Weights of a small GPT-style language model, trained from scratch on English Wikipedia: biases.
Each number is 50 + 12 x the weight over its row's rms, rounded and kept within 0 to 99. Layers, rows and columns count from 0. The size before them is the row's rms in percent of the matrix's.

# layer 6 MLP up, 1024x256, rms 0.176, rows 560-572, columns 0-127
104:68 68 83 49 33 51 54 39 26 31 50 72 54 41 45 56 52 51 53 80 49 42 54 42 38 42 60 40 50 69 37 56 63 49 48 41 58 57 47 47 53 61 23 50 46 40 22 65 44 53 52 54 44 49 67 33 54 55 70 56 65 48 61 39 57 70 48 56 44 50 50 51 61 54 46 60 48 52 71 61 52 52 52 56 49 52 33 61 36 52 46 31 67 64 45 50 40 09 50 47 58 50 49 63 73 32 49 49 33 47 42 46 30 50 55 44 20 51 43 46 71 55 50 40 56 49 72 44
098:29 43 39 54 61 54 41 38 62 48 46 39 38 47 45 54 49 72 56 63 55 40 31 62 68 65 55 44 53 34 63 49 49 48 57 44 67 62 53 56 45 48 49 51 43 47 47 48 39 56 28 49 73 39 46 34 60 53 76 71 58 52 58 50 52 67 54 74 47 52 64 79 46 30 45 56 62 32 52 42 46 73 50 62 33 26 31 54 47 49 63 35 68 55 53 45 26 82 49 54 60 52 47 51 55 56 60 61 41 32 60 75 63 28 55 67 47 75 58 51 49 56 47 72 56 48 45 19
098:57 54 43 38 62 33 51 32 40 38 62 44 53 50 53 48 47 46 86 32 31 43 41 45 44 57 42 50 52 51 51 27 67 72 38 34 50 44 49 33 33 49 61 34 45 42 29 44 68 57 41 52 29 69 32 58 46 45 34 47 40 63 41 30 69 44 51 58 67 41 58 64 40 44 35 66 35 51 64 51 49 38 47 44 61 26 59 44 61 61 62 63 11 58 57 66 56 56 46 43 53 54 40 58 33 16 49 36 59 44 49 49 34 30 36 39 55 75 38 54 56 59 38 49 49 52 53 23
099:33 53 39 47 58 73 80 41 34 63 50 51 55 51 47 41 54 28 37 54 48 62 61 59 51 43 53 47 60 51 43 73 84 37 35 47 42 65 50 55 65 60 50 47 43 47 74 58 43 51 68 42 63 66 47 40 42 65 64 48 45 44 53 47 65 46 58 39 40 60 47 44 35 50 42 52 54 63 51 61 56 58 62 42 49 38 37 44 64 51 59 46 67 66 23 42 36 50 59 49 50 53 48 57 61 56 43 56 59 46 52 61 60 42 45 49 51 48 61 45 44 37 85 47 47 39 73 54
097:70 45 41 36 61 43 55 48 49 45 46 69 57 51 54 45 50 63 45 67 36 54 52 57 62 47 63 66 46 34 45 48 34 78 45 33 28 44 61 67 32 43 58 57 41 72 40 44 39 48 50 52 77 40 59 41 70 50 59 65 38 66 29 59 67 51 47 47 67 56 45 37 27 74 67 41 46 63 61 33 57 55 42 63 44 47 52 72 37 69 48 43 57 56 70 38 39 50 63 52 57 42 47 49 48 36 56 52 68 55 40 13 25 51 44 54 38 34 54 24 27 51 50 49 44 45 33 65
099:41 51 53 49 62 53 50 52 34 65 46 30 51 26 65 46 39 67 33 42 68 43 57 59 58 60 38 47 35 38 46 45 51 29 55 44 55 30 53 68 59 35 55 56 59 48 40 56 49 59 47 21 51 44 45 47 28 42 63 50 53 43 48 36 52 42 62 66 37 63 49 61 47 57 40 48 55 66 50 70 45 64 53 47 35 65 79 22 20 52 70 32 37 78 64 71 62 21 76 52 29 67 56 58 50 45 54 75 60 35 48 44 56 54 47 43 48 60 47 73 73 51 36 57 47 51 48 59
098:51 61 39 59 37 40 56 41 57 52 42 43 68 42 62 38 39 48 46 65 48 22 28 64 13 50 69 51 62 52 66 52 54 56 50 51 51 35 75 60 65 62 35 31 35 43 57 65 38 47 49 64 53 53 81 34 42 47 53 36 56 31 68 74 52 60 69 43 59 40 42 35 53 36 52 49 57 63 52 59 56 46 62 44 58 63 51 27 59 47 50 58 38 56 30 42 67 41 43 47 51 42 70 41 50 39 56 46 44 61 17 38 37 54 56 47 71 67 54 19 57 45 65 51 66 68 48 44
097:55 39 68 59 51 71 71 64 59 47 56 38 51 59 59 35 47 33 48 51 52 45 69 36 61 38 44 50 35 40 53 46 37 60 57 72 48 38 54 42 61 45 64 58 60 37 44 54 48 58 62 56 46 46 63 32 60 41 47 45 43 52 46 62 59 51 50 52 54 53 62 51 53 63 44 38 76 64 46 48 53 61 57 62 47 43 26 59 56 78 50 55 48 75 36 64 18 63 61 57 46 54 29 39 42 37 39 34 48 59 48 49 47 72 37 59 48 67 42 49 62 58 48 50 52 52 84 45
108:69 70 51 68 39 61 47 57 51 61 59 53 44 71 48 69 47 37 46 54 42 19 41 68 40 37 46 67 64 49 64 55 54 59 52 58 66 53 63 27 50 71 51 52 30 42 49 53 46 42 53 61 19 67 78 53 57 38 59 50 38 62 39 41 43 56 45 58 73 53 52 43 42 48 36 58 49 78 46 70 47 39 65 46 56 59 53 47 39 40 40 22 52 64 55 60 50 29 54 42 20 71 66 69 49 75 49 61 49 46 47 49 64 59 67 63 41 43 32 36 77 29 63 62 59 38 50 49
095:53 33 50 62 54 43 44 43 63 52 58 36 42 56 52 51 55 23 58 51 42 49 38 53 52 33 74 39 59 57 44 50 51 70 53 61 47 50 41 64 49 36 29 66 47 53 56 42 56 46 46 19 58 50 42 47 55 55 30 64 40 42 43 70 52 46 44 68 59 63 36 85 47 48 56 60 44 57 33 37 22 52 49 44 44 28 69 52 18 55 52 19 44 56 52 50 33 51 29 51 38 66 47 41 46 56 28 39 55 52 40 50 65 46 66 62 63 58 53 43 47 46 40 58 48 58 33 67
099:53 54 29 61 40 34 57 46 50 51 47 53 56 41 74 68 29 48 35 38 40 59 55 47 64 38 45 63 41 68 40 30 46 52 45 59 59 48 33 61 42 40 33 33 46 39 38 35 60 48 40 44 41 51 58 50 61 60 54 35 54 45 80 52 56 49 52 46 47 54 41 37 63 45 69 67 66 66 31 51 43 58 55 38 43 46 45 32 51 46 46 49 49 39 42 32 22 60 58 52 40 44 26 50 46 53 60 44 38 46 65 46 63 61 61 49 57 53 57 60 55 82 20 57 26 59 61 45
102:51 42 70 48 46 41 46 56 33 56 46 42 66 47 54 43 43 47 25 24 59 35 43 17 59 38 52 43 57 51 48 37 63 45 63 58 61 28 58 64 47 30 22 46 41 65 41 29 37 63 31 60 60 66 29 38 56 44 53 49 66 48 46 69 64 39 53 62 41 56 31 60 37 69 70 52 75 54 59 50 40 43 53 44 53 34 49 31 50 41 63 38 32 49 59 62 49 48 41 51 59 34 55 59 68 63 50 31 43 45 56 51 41 63 60 50 44 50 40 59 42 44 50 55 68 66 59 37
100:41 47 51 51 72 51 57 61 39 49 41 44 67 58 70 50 57 38 52 57 42 37 62 60 47 37 44 56 48 51 49 36 35 65 62 57 47 45 49 33 57 43 54 38 64 62 62 69 29 43 57 65 51 54 67 44 58 38 33 49 50 40 58 46 38 57 61 47 55 42 49 41 54 58 51 43 62 49 42 44 57 78 55 47 55 43 78 57 53 48 56 24 66 49 37 69 37 62 31 43 41 54 14 54 50 65 37 51 42 44 47 42 42 50 60 55 53 54 55 53 58 42 41 51 49 61 80 56
# layer 6 MLP down (transposed), 1024x256, rms 0.175, rows 560-572, columns 0-127
103:69 57 59 46 46 28 68 51 52 66 42 37 48 58 30 64 43 32 53 58 42 45 55 54 43 53 44 60 50 60 48 44 58 54 60 53 66 54 36 50 27 32 44 36 49 90 62 70 70 44 35 66 25 51 59 45 31 68 58 69 64 30 62 58 39 43 60 37 45 37 47 50 46 49 25 59 51 45 55 38 54 36 30 52 44 50 53 62 59 76 62 45 39 63 39 65 64 48 41 31 65 48 34 40 56 60 56 41 56 61 41 29 51 37 57 59 58 55 46 36 47 33 44 46 54 42 36 44
096:64 37 54 35 59 50 59 45 43 33 60 50 62 61 49 60 37 34 39 59 75 51 50 59 46 60 51 53 49 59 60 54 47 55 43 55 52 41 44 25 66 25 37 50 67 68 46 57 71 41 34 59 51 65 36 58 68 74 66 45 55 49 66 43 60 57 45 24 34 32 50 50 47 51 55 39 59 45 44 49 53 48 58 35 32 49 46 39 42 36 43 52 44 47 44 48 45 57 64 44 65 74 55 44 69 58 59 50 50 51 54 45 49 40 41 33 30 50 51 38 68 46 42 47 54 40 76 59
102:39 62 67 61 44 59 64 42 72 52 50 39 56 30 45 35 49 41 62 29 60 46 61 45 55 59 55 56 25 63 31 48 61 63 53 63 40 51 45 33 52 20 32 42 40 47 28 61 73 57 50 42 46 32 43 60 17 34 52 35 35 72 37 44 49 61 36 43 38 73 46 48 57 51 41 33 51 55 38 50 46 46 41 54 55 62 83 53 62 71 52 69 62 37 35 52 48 38 47 67 44 51 48 58 44 37 40 36 52 42 51 44 32 48 51 52 72 69 65 43 51 52 45 44 43 38 29 37
103:51 51 51 74 60 65 54 44 54 56 49 57 35 69 52 62 51 55 57 51 48 49 57 48 49 42 48 38 61 42 54 53 50 46 54 57 59 41 47 43 61 45 36 55 70 48 48 62 36 66 43 67 38 43 59 56 57 74 55 41 47 70 63 31 53 61 35 43 76 54 64 17 40 56 58 70 82 59 39 39 14 48 23 36 49 57 67 55 65 64 55 27 45 49 61 40 34 40 49 62 62 40 62 37 42 45 42 47 47 62 61 67 41 41 69 35 79 44 52 25 37 33 46 59 44 45 33 55
091:11 44 43 45 48 64 45 64 48 39 49 40 52 42 36 68 49 56 47 40 41 50 36 42 34 48 57 64 76 38 55 46 67 39 56 45 28 47 35 69 57 45 59 57 48 59 68 44 57 42 69 24 65 36 35 59 43 56 12 24 78 47 42 33 41 43 49 47 65 39 43 62 51 31 74 49 61 50 49 64 43 52 55 47 52 66 46 61 52 29 37 48 50 46 62 54 61 59 43 43 64 32 37 40 52 61 54 58 40 59 56 51 63 33 47 79 43 41 42 59 59 54 38 62 61 55 35 57
099:65 53 56 78 53 49 35 49 23 46 50 55 59 60 51 49 42 40 43 66 43 30 58 59 41 56 37 28 86 57 50 43 34 35 54 39 53 46 45 41 34 28 44 60 61 69 60 13 55 51 40 67 36 41 44 56 44 67 43 73 30 61 43 48 54 49 37 42 37 38 44 59 62 57 41 58 62 46 71 26 45 65 50 50 53 37 17 72 39 34 56 52 43 59 56 38 36 50 27 58 57 47 44 41 58 69 62 61 51 46 48 52 56 37 53 53 65 52 36 52 42 68 53 31 30 57 50 32
100:67 48 65 64 57 45 68 53 67 64 72 48 58 53 51 51 69 32 55 33 42 54 44 77 42 53 75 45 54 36 51 59 73 70 46 59 40 43 51 66 54 44 46 58 50 37 54 50 55 48 37 66 48 53 54 51 40 37 55 73 45 58 50 58 70 37 53 45 57 51 39 61 55 42 49 47 27 33 44 60 37 55 50 41 59 38 65 42 40 47 66 44 53 62 55 27 33 49 42 52 33 26 45 49 41 55 43 52 20 67 32 50 28 43 41 45 74 59 40 37 50 49 54 54 50 65 34 52
104:46 47 57 65 77 59 50 38 42 39 68 36 50 53 44 67 48 55 53 45 67 59 48 47 58 54 62 49 47 44 54 74 44 56 60 44 55 74 54 37 56 44 48 55 69 38 67 58 70 63 51 52 35 63 45 52 50 64 51 63 65 74 26 76 54 38 43 39 46 52 47 47 55 47 28 77 31 66 65 44 33 41 60 65 33 42 56 39 31 70 45 42 58 51 63 36 56 39 50 47 28 39 47 57 56 59 59 15 42 31 52 41 53 60 61 43 55 53 73 57 47 38 53 48 77 73 53 61
102:35 38 58 45 43 55 61 60 61 34 66 65 36 56 56 37 62 54 54 41 48 44 37 64 46 46 44 39 41 53 43 50 47 57 50 45 58 48 46 49 69 69 44 57 45 63 53 39 25 38 53 47 49 57 45 46 38 60 42 19 57 58 51 41 44 38 50 52 49 52 33 34 71 33 50 51 55 62 37 35 37 55 59 59 58 64 46 57 62 55 51 66 49 75 55 47 49 46 47 49 47 50 45 65 31 51 55 67 78 67 40 61 44 43 50 30 62 42 38 57 47 64 30 35 60 60 58 43
093:61 51 43 30 60 48 44 43 42 63 48 46 47 54 52 61 61 39 41 42 51 34 60 44 47 34 53 59 54 49 50 57 55 67 50 48 58 49 66 46 57 38 36 57 79 50 37 70 23 55 46 45 32 65 39 54 47 58 30 64 48 39 18 46 47 45 52 34 74 46 43 64 14 61 40 59 54 42 47 51 47 51 44 49 67 50 54 48 17 54 43 49 43 47 43 80 51 63 40 37 50 31 50 75 53 57 50 43 56 48 51 55 47 64 67 61 63 44 52 59 63 49 35 34 55 39 65 43
096:13 68 49 23 65 47 49 43 57 44 49 71 69 67 63 53 39 47 52 69 38 48 59 62 45 52 51 42 51 61 58 27 39 19 52 31 56 46 38 45 51 56 56 40 60 49 48 42 58 48 44 51 55 63 51 49 56 50 53 64 44 63 63 32 37 71 61 27 52 58 77 41 44 61 52 44 38 41 43 42 55 43 77 63 47 62 67 61 40 63 45 51 45 34 47 30 40 39 46 50 50 43 35 34 38 48 63 32 48 66 57 47 49 43 37 74 44 51 56 40 55 55 51 50 67 62 13 52
095:24 55 81 48 65 53 59 35 39 37 33 51 81 46 60 63 52 53 57 59 57 40 38 42 64 75 53 51 64 61 55 77 52 47 52 51 69 65 38 55 69 43 65 40 52 39 22 59 30 53 58 61 59 54 48 56 44 51 34 46 63 78 42 31 66 59 55 35 52 39 49 42 35 66 39 43 67 59 47 45 44 53 60 52 64 68 55 45 42 51 44 50 43 42 47 56 31 49 55 36 50 33 48 63 42 24 24 47 31 69 56 45 26 68 64 44 50 56 30 41 56 55 50 44 68 58 64 55
115:07 40 58 47 59 42 58 57 45 51 48 64 53 58 50 27 58 55 59 52 56 32 51 81 55 46 61 63 56 50 42 58 61 48 49 56 56 41 53 28 73 32 57 34 34 49 51 47 40 39 54 57 52 31 44 41 30 44 42 65 63 49 47 28 46 62 63 45 62 41 61 39 62 51 57 58 57 87 80 55 18 53 45 48 48 57 54 57 60 52 61 44 41 51 53 53 52 34 42 30 41 50 55 74 50 61 55 42 32 40 41 58 19 68 56 74 50 43 50 69 46 53 42 39 41 67 61 50